python train.py --n_kv_head=5 --norm="rmsnorm" --parallel_block=false --init_std_up=0.0349 --lr_mult_o=4.0 --batch_tokens=[65536, 131072, 196608]
Each number is 128 + 32 x the weight over its row's rms, rounded and kept within 0 to 255. Layers, rows and columns count from 0. The size above them is the row's rms in percent of the matrix's.

# layer 6 MLP up, 1920x320, rms 0.113, rows 205-221, columns 128-191
size [100 102 105  97 109 105 104 104  98 105  96  95 104 100  89  93 103]
[[181 159 118 124 117 121  87 204 134 176 104 130 118 128 147 126 139 202 153 145 130 174 137  98 117  92 143 125 154 138 153 150 135 121 131  87 152 187 142 123 134 150 134 165 125  37  62 117 135 141 132 110 137 126 110  91  62 120 140  94 155 181 161 145]
 [124 121  77 178 119 144 108 133 155  79  99 115 142  88 136 201 123 153 133 109 109 156 175 111 108 108 104 138 105 139 166  62 166 134 125 120 120  90  48 103 163 149 113 149  83 121 122 132 118 129  71  91 143 100 104 118 147 171  81  94 128 152 120 162]
 [121 164 145 161 129 139 111 103 117 129  99 123 167 112 146 168  84 154 135 121  89 129 153 173 116  86 134 104 138 133 162 130 117  70 106 143 125 154 115 179 124 130  73 124 199  79  77 139  89 123 151 195 116  98  99 156 144 115  98 172 119 141 149 131]
 [111  99 128  82 161 122 164  67 136 111 155 126 115 116  85 157 149 182  87 135 122 177 118 113  91 101 126  94  70 137 112 172 138  62 135 128  90  63 118 159 133 128 109 133  53 165  29 103 148 170 129 117  76 178 140  91 157  64 159  41 115 169 133 122]
 [121 141 161 106 151 155 101 148 164 108 127  91 122 177 153 154 124 103 136 112 171 134 113 136 185 131 176  91  97 140 153 136 199 199 184 109 124 177 121 129 139 119 149  88 182 149 100 150 185 119 191  94 137 181  87 174 149 135 142 112 114 106 183  96]
 [ 85 134 144 138 124 115 122  63 138  85  70 103 133 101 135  90 186 118  78 130  92  77 155 179 180 125 126  90 135 108 111 125 205 143 145 130 110  93  92 129  62 157 146  95 145 112 136 113 138 185  99 135 143 163 136 157  92 180 163 133 137  88  80 112]
 [124  91 191 123  97  87 128 111 112 128 155  69 124 117 155 171  97 156 209 139 139 102 120  83 188 152 155 169 113 111 137 105 190 131  83  92 117 133 113 163 188  89 123  66 131 111 141 142 141  82 109 173 133 150 126 119 102 137 126 160  95  92 132 170]
 [152  93 147  91  63 176 112 160 116  93 138 116 109 134 149 126 100 106 172 128 141 134 111 142  81 106 105 156 170 106 118 119  87 111 136 155 139 166 133 117  83 118  86 154 149 154 118 139 106 184 108  93 124 122  98 177 112 100 200 105  80  76 120 117]
 [164 129 165 158 128 138 210 136 123 136 126 115 105 105  72 128 146 137 100  57 111 221 103 158 149  88 103 111 232 206 175 131 148 156 128 143 158 152 124 172 134 138 143 162 135 110 114  96  65 102 102 153 119 124  76 178 109 144 180 117 147 115 181 137]
 [135 146 132  98 137 144 170 128 156 123 172 102 138  92 146 102 146 144 111  94 144  79 133 105 114 162 127  87 168  47  99 139 124 108 123  86 125 152 117 162 122  89  84 142 125 117 139 112 129 103 123 124 133 141 129 149 140 163 149 128 148 102  70 125]
 [121 136 156 101 173 126 121 130 120 106  81 116  63  28 138 165 150 227 144 171 116  95  97 119 181 122 148  85 160 129 138 170 124 142 181 120  93 126 130 214 197 139 119 138 150 135 149 101 144  80 160 113 168 165  91  90 151 101 129 129 123 154 111  73]
 [113 110 163 123 136 149 106 143 143 132 153 105  79 115 179 136 177 143  94  82 152 108 175 109 173 131  77 142  96 126 114  92 120 135 146 130 158 175 124 100 144 136 150 163 148 139 105 110 161 111 108 143 198  94 109  62 112 129 143 109  69  90 110 109]
 [ 99 115 102 129 139 132  59 139 108 123 163  88 130 118  97 142  96 152 116  88 186 153 122 121  93 144 113 108  97 102 115 116  66 158 168  66 156  95 118 122 144 142 137 201 142 115 133 154 113 120  75 158 149  73 160  95 154 126 158 143 134  39 110  92]
 [135 136 110 122  91 146  91 148  80 149  91 112 187 105 109 134 158 131 163  88 168 138 138 161 107 110 152 151 110  87 169  85 114 140 159 139  98 169 140 135 164 116 134  88  84  50 162 144 119 153 147 104  66 118 126 139  97 133 197 153 107 134 155  87]
 [ 69 145 122 122 104 115 194 139  98 158 145 133 136 140  87 122 123 100 112 132 158 113 112  94 177 198 123 207 142 186  88 120 146 105 135 153 123 161  48 103 138  96 106 117 167  99 183 152 142 156 177 170 117 131 143  69 110 160 148  88 150 182 146  86]
 [ 95  77 141 154  89  96 127 104 165 122 133 132 183 174  94 135 129  73 122 138 124 102 119 103 109 154  32 162 139 141  92 129 162  69 131 197  97 100 121 154 111 158 111 106 120 169 149 140  84 157  89 107 140 110 143 102 141 155 167 143 126 104 161 103]
 [185 165 144 151 145 141 116 178  91 197 104 138  63 122 102 108  88 152 132 138  99 135  99 115 137 121 194 118 151 142 187 123 150 177 150 142 199 130  86 108 116 154 146 180 157 129 101 109 105 185 147 116 133 153 106 162 178 123  75 172 139 104 113 117]]
# layer 6 MLP down (transposed), 1920x320, rms 0.107, rows 205-220, columns 128-191
size [ 96 103 103 100 107 106 103 104  98 101  96  95 102 103  84  93]
[[ 66 138 182  96 208 112 110 142 134 138 108 157 118  90 118 143 131 127 122 136 141  97 146 138 191 130  80 128 104 172 183 114 169  89 152 120 107 125 161 125 132 185 165 143 125 205 101 158  96  60 120 112 103  95 148 122 206 123 122 119 162 182 161 119]
 [183 165 153  76 102  94  96 210  62  91  88 124 178 113  94 145 114 171 115 155 150 109 179 139 134 131 128 169 142 156 139 110 118 145  97 159 188 113 129  93 152 110 140 157 121 120  98 114  83 124 147 117 123 153 126 121 104  71  83 128 125 117  93  84]
 [124 181 143 131 116  61 134 108 110 122 133 167 117 152 159 140  59 132 106 127 100 127 100 132 101  44 119  75 105 127 134 183 141  82 126 109 198  93 158 170 173 164  95 161 145 125 205 154 135 173 150 223  84 122 165 108  73 116  95 119 172 127 107 136]
 [106 106 128 133 137 131 132  96  84 118 139 152 101 148 147 161 116  82  60 144 135 224  99 112 131 189 140 115 110 153 180 126 125  83  77 144 148 177 192 124 106  30 153 101 116 153 170 143 175 108 130  80 133 150 106  84 145  91 127 125  84 144 109 173]
 [160 123  79 181  97 105  98 109 154 121  93 105 101 130 149 133 146 121 114  93 158  54 113 137 120 104 145  59 109 101  97 145 132 126  98  86 170 163 112 123 105 171  88 131 118 124 145 207 129 131 145  78 110 175 111 152 121 136 169  88 157 155  80 104]
 [165 157  87 121 157 125 128 120  70 129 129  98 141 110 138 120 153 200 100 127  83 165 131 159 121 120 130  96 169 114 143  61 153 147 137 125 149 133 107 111 140 144 147 109 151  98 115 165 150 131 137 100 122 121  76 148  96  92 122 142 173 119 195 167]
 [ 59 120 186 141  94 187 135 144 134 177 110 125 152 165 108 135  96 141 154 113 102 172 126 137 116  94 162 142 134 144 165  90 143 131 127 125  87 163 114 125 126 164 192 141 146 153 169 131 117  95 112 170 137 158 101 117 150 193 160 115  69 118 160 180]
 [128 174  98  71  97 130  32 105 147 172 122 172  76  59  49 124 164  67 127 128 164  98 100 108 106 116 135 156 147 120 140 192 108 156 117 163 132 139 186  93  96 152  98  97 127 116 113 119 157 102 162 109 105 104 125 133  96 124 112 203 113 178 106 103]
 [138  85 166 156 128 128 127 152 110 132  35 134 152 113  88 102 178 126  89 116 161  73 154 101  85 106 139 102 128 188 134 162 118  95 166 186 172 119 119 149 140 142 144 124 133 136 129 102 124 151 114 174  90 106  98  82 120 114 111 164 142 102 105 138]
 [104 146  61 147 141 122 114 108 104 128 116 192 213 131 154 108 129 104 138  65 158 116 124 140 155 102 128 165 182 130 208 116 107  96  94 147 119  80 142  76 154  92 214 167 122 136 170 155 186 178 133 101 107 123 108 169 132 170 154  92 122 134 130 106]
 [155 121 106 113 138  92 124 149 124 127 146 100 102 141 162  95  90 129 105 100 101 191 130  99  65 133 180 153 182  77 103 159 113  80 121  80 132 137 104 120 124  99 171 101 117 132 105 167 117  96 131 133  68 149 122 139 189 164 158 111  85 108 161 135]
 [114 168 146 168 155  78 129 131 122  94 120 146 130  96 173 110 136 156  71  89 114 161 128  57  90 109 138 129 137 174 149 112 175 123 153 108 165  98 143 230 164 140 138 117 141  95 160 113  80 151 186 124  94 169  98 148 175 120  82 147 140  78  76 143]
 [154 108 124 100 160 151 116 173 133 145 138 136 172 151  76 120 185 141 120 165 122 107  99 148 101 147 120 195 134 109 128 121 136 119  89 130 131 124 125 105  85 198 103  80 108 109 124 137  56 124 100 162  92 108 111 152 155 144 103  71 154  96 147 198]
 [188  69 164 175 114 102  71  66 116  85  64 107 120 132 100 155  53 112 160 107 122 117 132  98  71 138 124 118 125 142 133 151 155 141 157 108 130 144 138 130  86  58 127 130 145 178 148 125 107 167 149 134 108 131 177 114 158 115  71  78 104 119 135  79]
 [158 143 105 136 171 113 106 105 169 161 143 138 175  72 140 131 155 147  67 119  96 159 130 114 161 175 107 145  97  88 134  91 112 141  60 180 107 157 174 172 139 114 126 111 124  81 146  91  94 142 123 132 169 151  87 113 146 115 113 144 159  86 116 133]
 [113 155  96 107 136 120 133  92 136 127 127  99  77 113 138  97 114 141 148 161 145  87 113  85 102 108 103 135 157  79 121 151  78 129 141 134 111 125 161 140 131  93 126 183 145  52 115 124 121 119 118 163 140 216 136 120 164 170  91  92 195 138 191  85]]
# layer 6 MLP gate, 1920x320, rms 0.105, rows 206-221, columns 128-191
size [102 103  94 104 105 104  99  98 103  99  96 103  97  91  96 103]
[[121  97 107 108  31 129 177 145 155  94 113 114  92  73 140  74 157  87  83 114 117 104 182 161 113 153 139 168 178 184 112 133 134 193 139 124 120 144 172  98 131 116 237  89 164 134 126 130 149 178 153 128 116  91 110 161  79 127 114 114 125 113 146 164]
 [160 163 134 126 150 114 149 103 127 166  72 230 146 131 147 104  48 177  86  79 149 102 144 108 138 144 107  67 118 162 148 115 130 108  83  60 109  90 130 107 123 123 121 207 154 137 129 111 129 154 135 122 128 178 177 125 120 100 175 152 155 138 140 175]
 [119 141 119 158 176 171  83 126 110  68  85  80  97 139 115  88 104 119 136 116 135 179 167 137 128 123 111 108 122  91  93 128 124 141 138 135 126 110  99  54  37 160 114 157 139 113 135 164 127 134  96 105 158  68 118 150 136 106 107 101 104 152  69 145]
 [157 133  98 109 112 169 108 107 171  88 107  93 173 141 154 124 105 140 102 130 149 124 157 151 126 164 156 109  99 137 112  75 191 119 109  25 112 145 106 142  97 189 102 108 136 113 122 141 146 162 107 138  78 130 180 129 196 107 178 172 124 127 116 160]
 [140 155  49 150 141 175 121 135 153 135 111 160 137 155 176 160 122 128 151 127  96 131 102 148  84 148 126 127 162 147 126 150 121 118  72 102  92 111 147  57 107 139 144 187 103  95 120 168 122  74 160 124  76 114 139 118 105 156 138 167  97 128 151 155]
 [101 179 124 116 139 104 139 169  95 102  78 131 105  82 117 157 159 114  83 143  84 101 104 133 157 157  85 107  79  96 137 170 132 182 113 132 163 153 169 123 137 108 106 117 107 148 165 130 172 156 117 116  35 110 159  94  82 118 138 110 163 108 141 139]
 [134 117 124 130 149 130 112 140 107 134 116 148 141 125  55 129 160 171 104 131 116  73 101 152 128  90 139 124 120 150 188 138 102 172 116 163 120 139 144 169  68 135  89 122  82 179  67  98 145  84 158 118 143 216 165 136 152 125 100  97  56 116 125 103]
 [113 138  89 153 112 223  79 148 165 164 112  37  85 113 122 176 159 132 137 113  84  96  74 161  51  65 108 141 109 107 151 151  85 164 159 135 120 139 114 116 115  72 122 125  85 111 162  80 137  90  88 108 116  84 102  66 182 123 112 101 150 146 118 170]
 [118 115  99 157 107 160 163 127 104 156  87 121 134  65 134  30 140 139 180 105 148 135 147 204 141 145  91 155 134 125 101 137 143 119 135  75 161 112  89 128 132  36  97 139 152 122 137  84  98 194 102 133 128 113 128 140 164 135 123  98 165 143  69 110]
 [135 125 156 123 102 161 114 132 175 129 170 144 125 146 155 132 114 149 151 167  75  83 148 103 134 116 121 124 156 146 169 127 104 127  46 132 185 162 162 188 192 130 143 172 124 139  51 129  74 130 117  77 136 163  92 127 107  87 124 140 155  94  48 122]
 [113 138 148 200 152 147 113 137  73 158 140  96  94 216 152  98 178 173  60 110 154 134 160 107 118 129 147 153 172 164 109 107 111  86 128  85 125 126 161 137 152 150 156  96 178 152 127 130 102 112 132 131 106 108  83 180 155  85 105 144  75 176 102  98]
 [197 129  87 154 202  84 131 142 161 107 121 162 146 122 112 124 127 142 129 104 117 123 101  91 128 134  98 115 134 103 180 141 122 121 149 178  65 175 135  94  87 155 138 134 189 112 141  99 164 146 158 110  84 196 101 142 158 146 128 206 140 124 130  62]
 [153  84 177 144 114 140  98 113 133 109 122  76  84 138 167 128 137 173 180 120 142 143 155  97 102 138 138 173  97  93 111 194 161 102  75  98 142  61  62 150 157 154 166 158 117 174 101  92 110 126 119 117 113  77 152  92 151 169 162  35 135 146  96  52]
 [105 102 170 118 100 166 144 122  97 167 104 165 106  92 149 160 119 149  96 118 194 191 151 144 180 129 137  84 120 143 115  82 157  96 156 198 161  72 106 121 104 121 105 133 165 114 159 160 107 146 138 191 125  94 135 110 119 176 154  88 176 175  74 103]
 [194 109 147  45 126 124 134 186 140  61 124 136  98 119 156 121 223 145  96 169 117 142 144 156 141 111 126 148 142 196  69  96  88 114 138  63 132 142 128 117 100 116 132 139 175 157 126 101 130 172 114 135 120 103 164 143 117 107 141 151 128  84 155 126]
 [140 175 137 132 161 156  98 110 129 129 128 158 133  95 149 122 147 190 138 195 125 127 116 150 139 164 142  84 104 117 136  83 140  94 161 143 210 131 109 124  62 123 146 133 151 130 138 178 131 117 183  77 133 178  71 128 205 115 199  75 154 112 186 117]]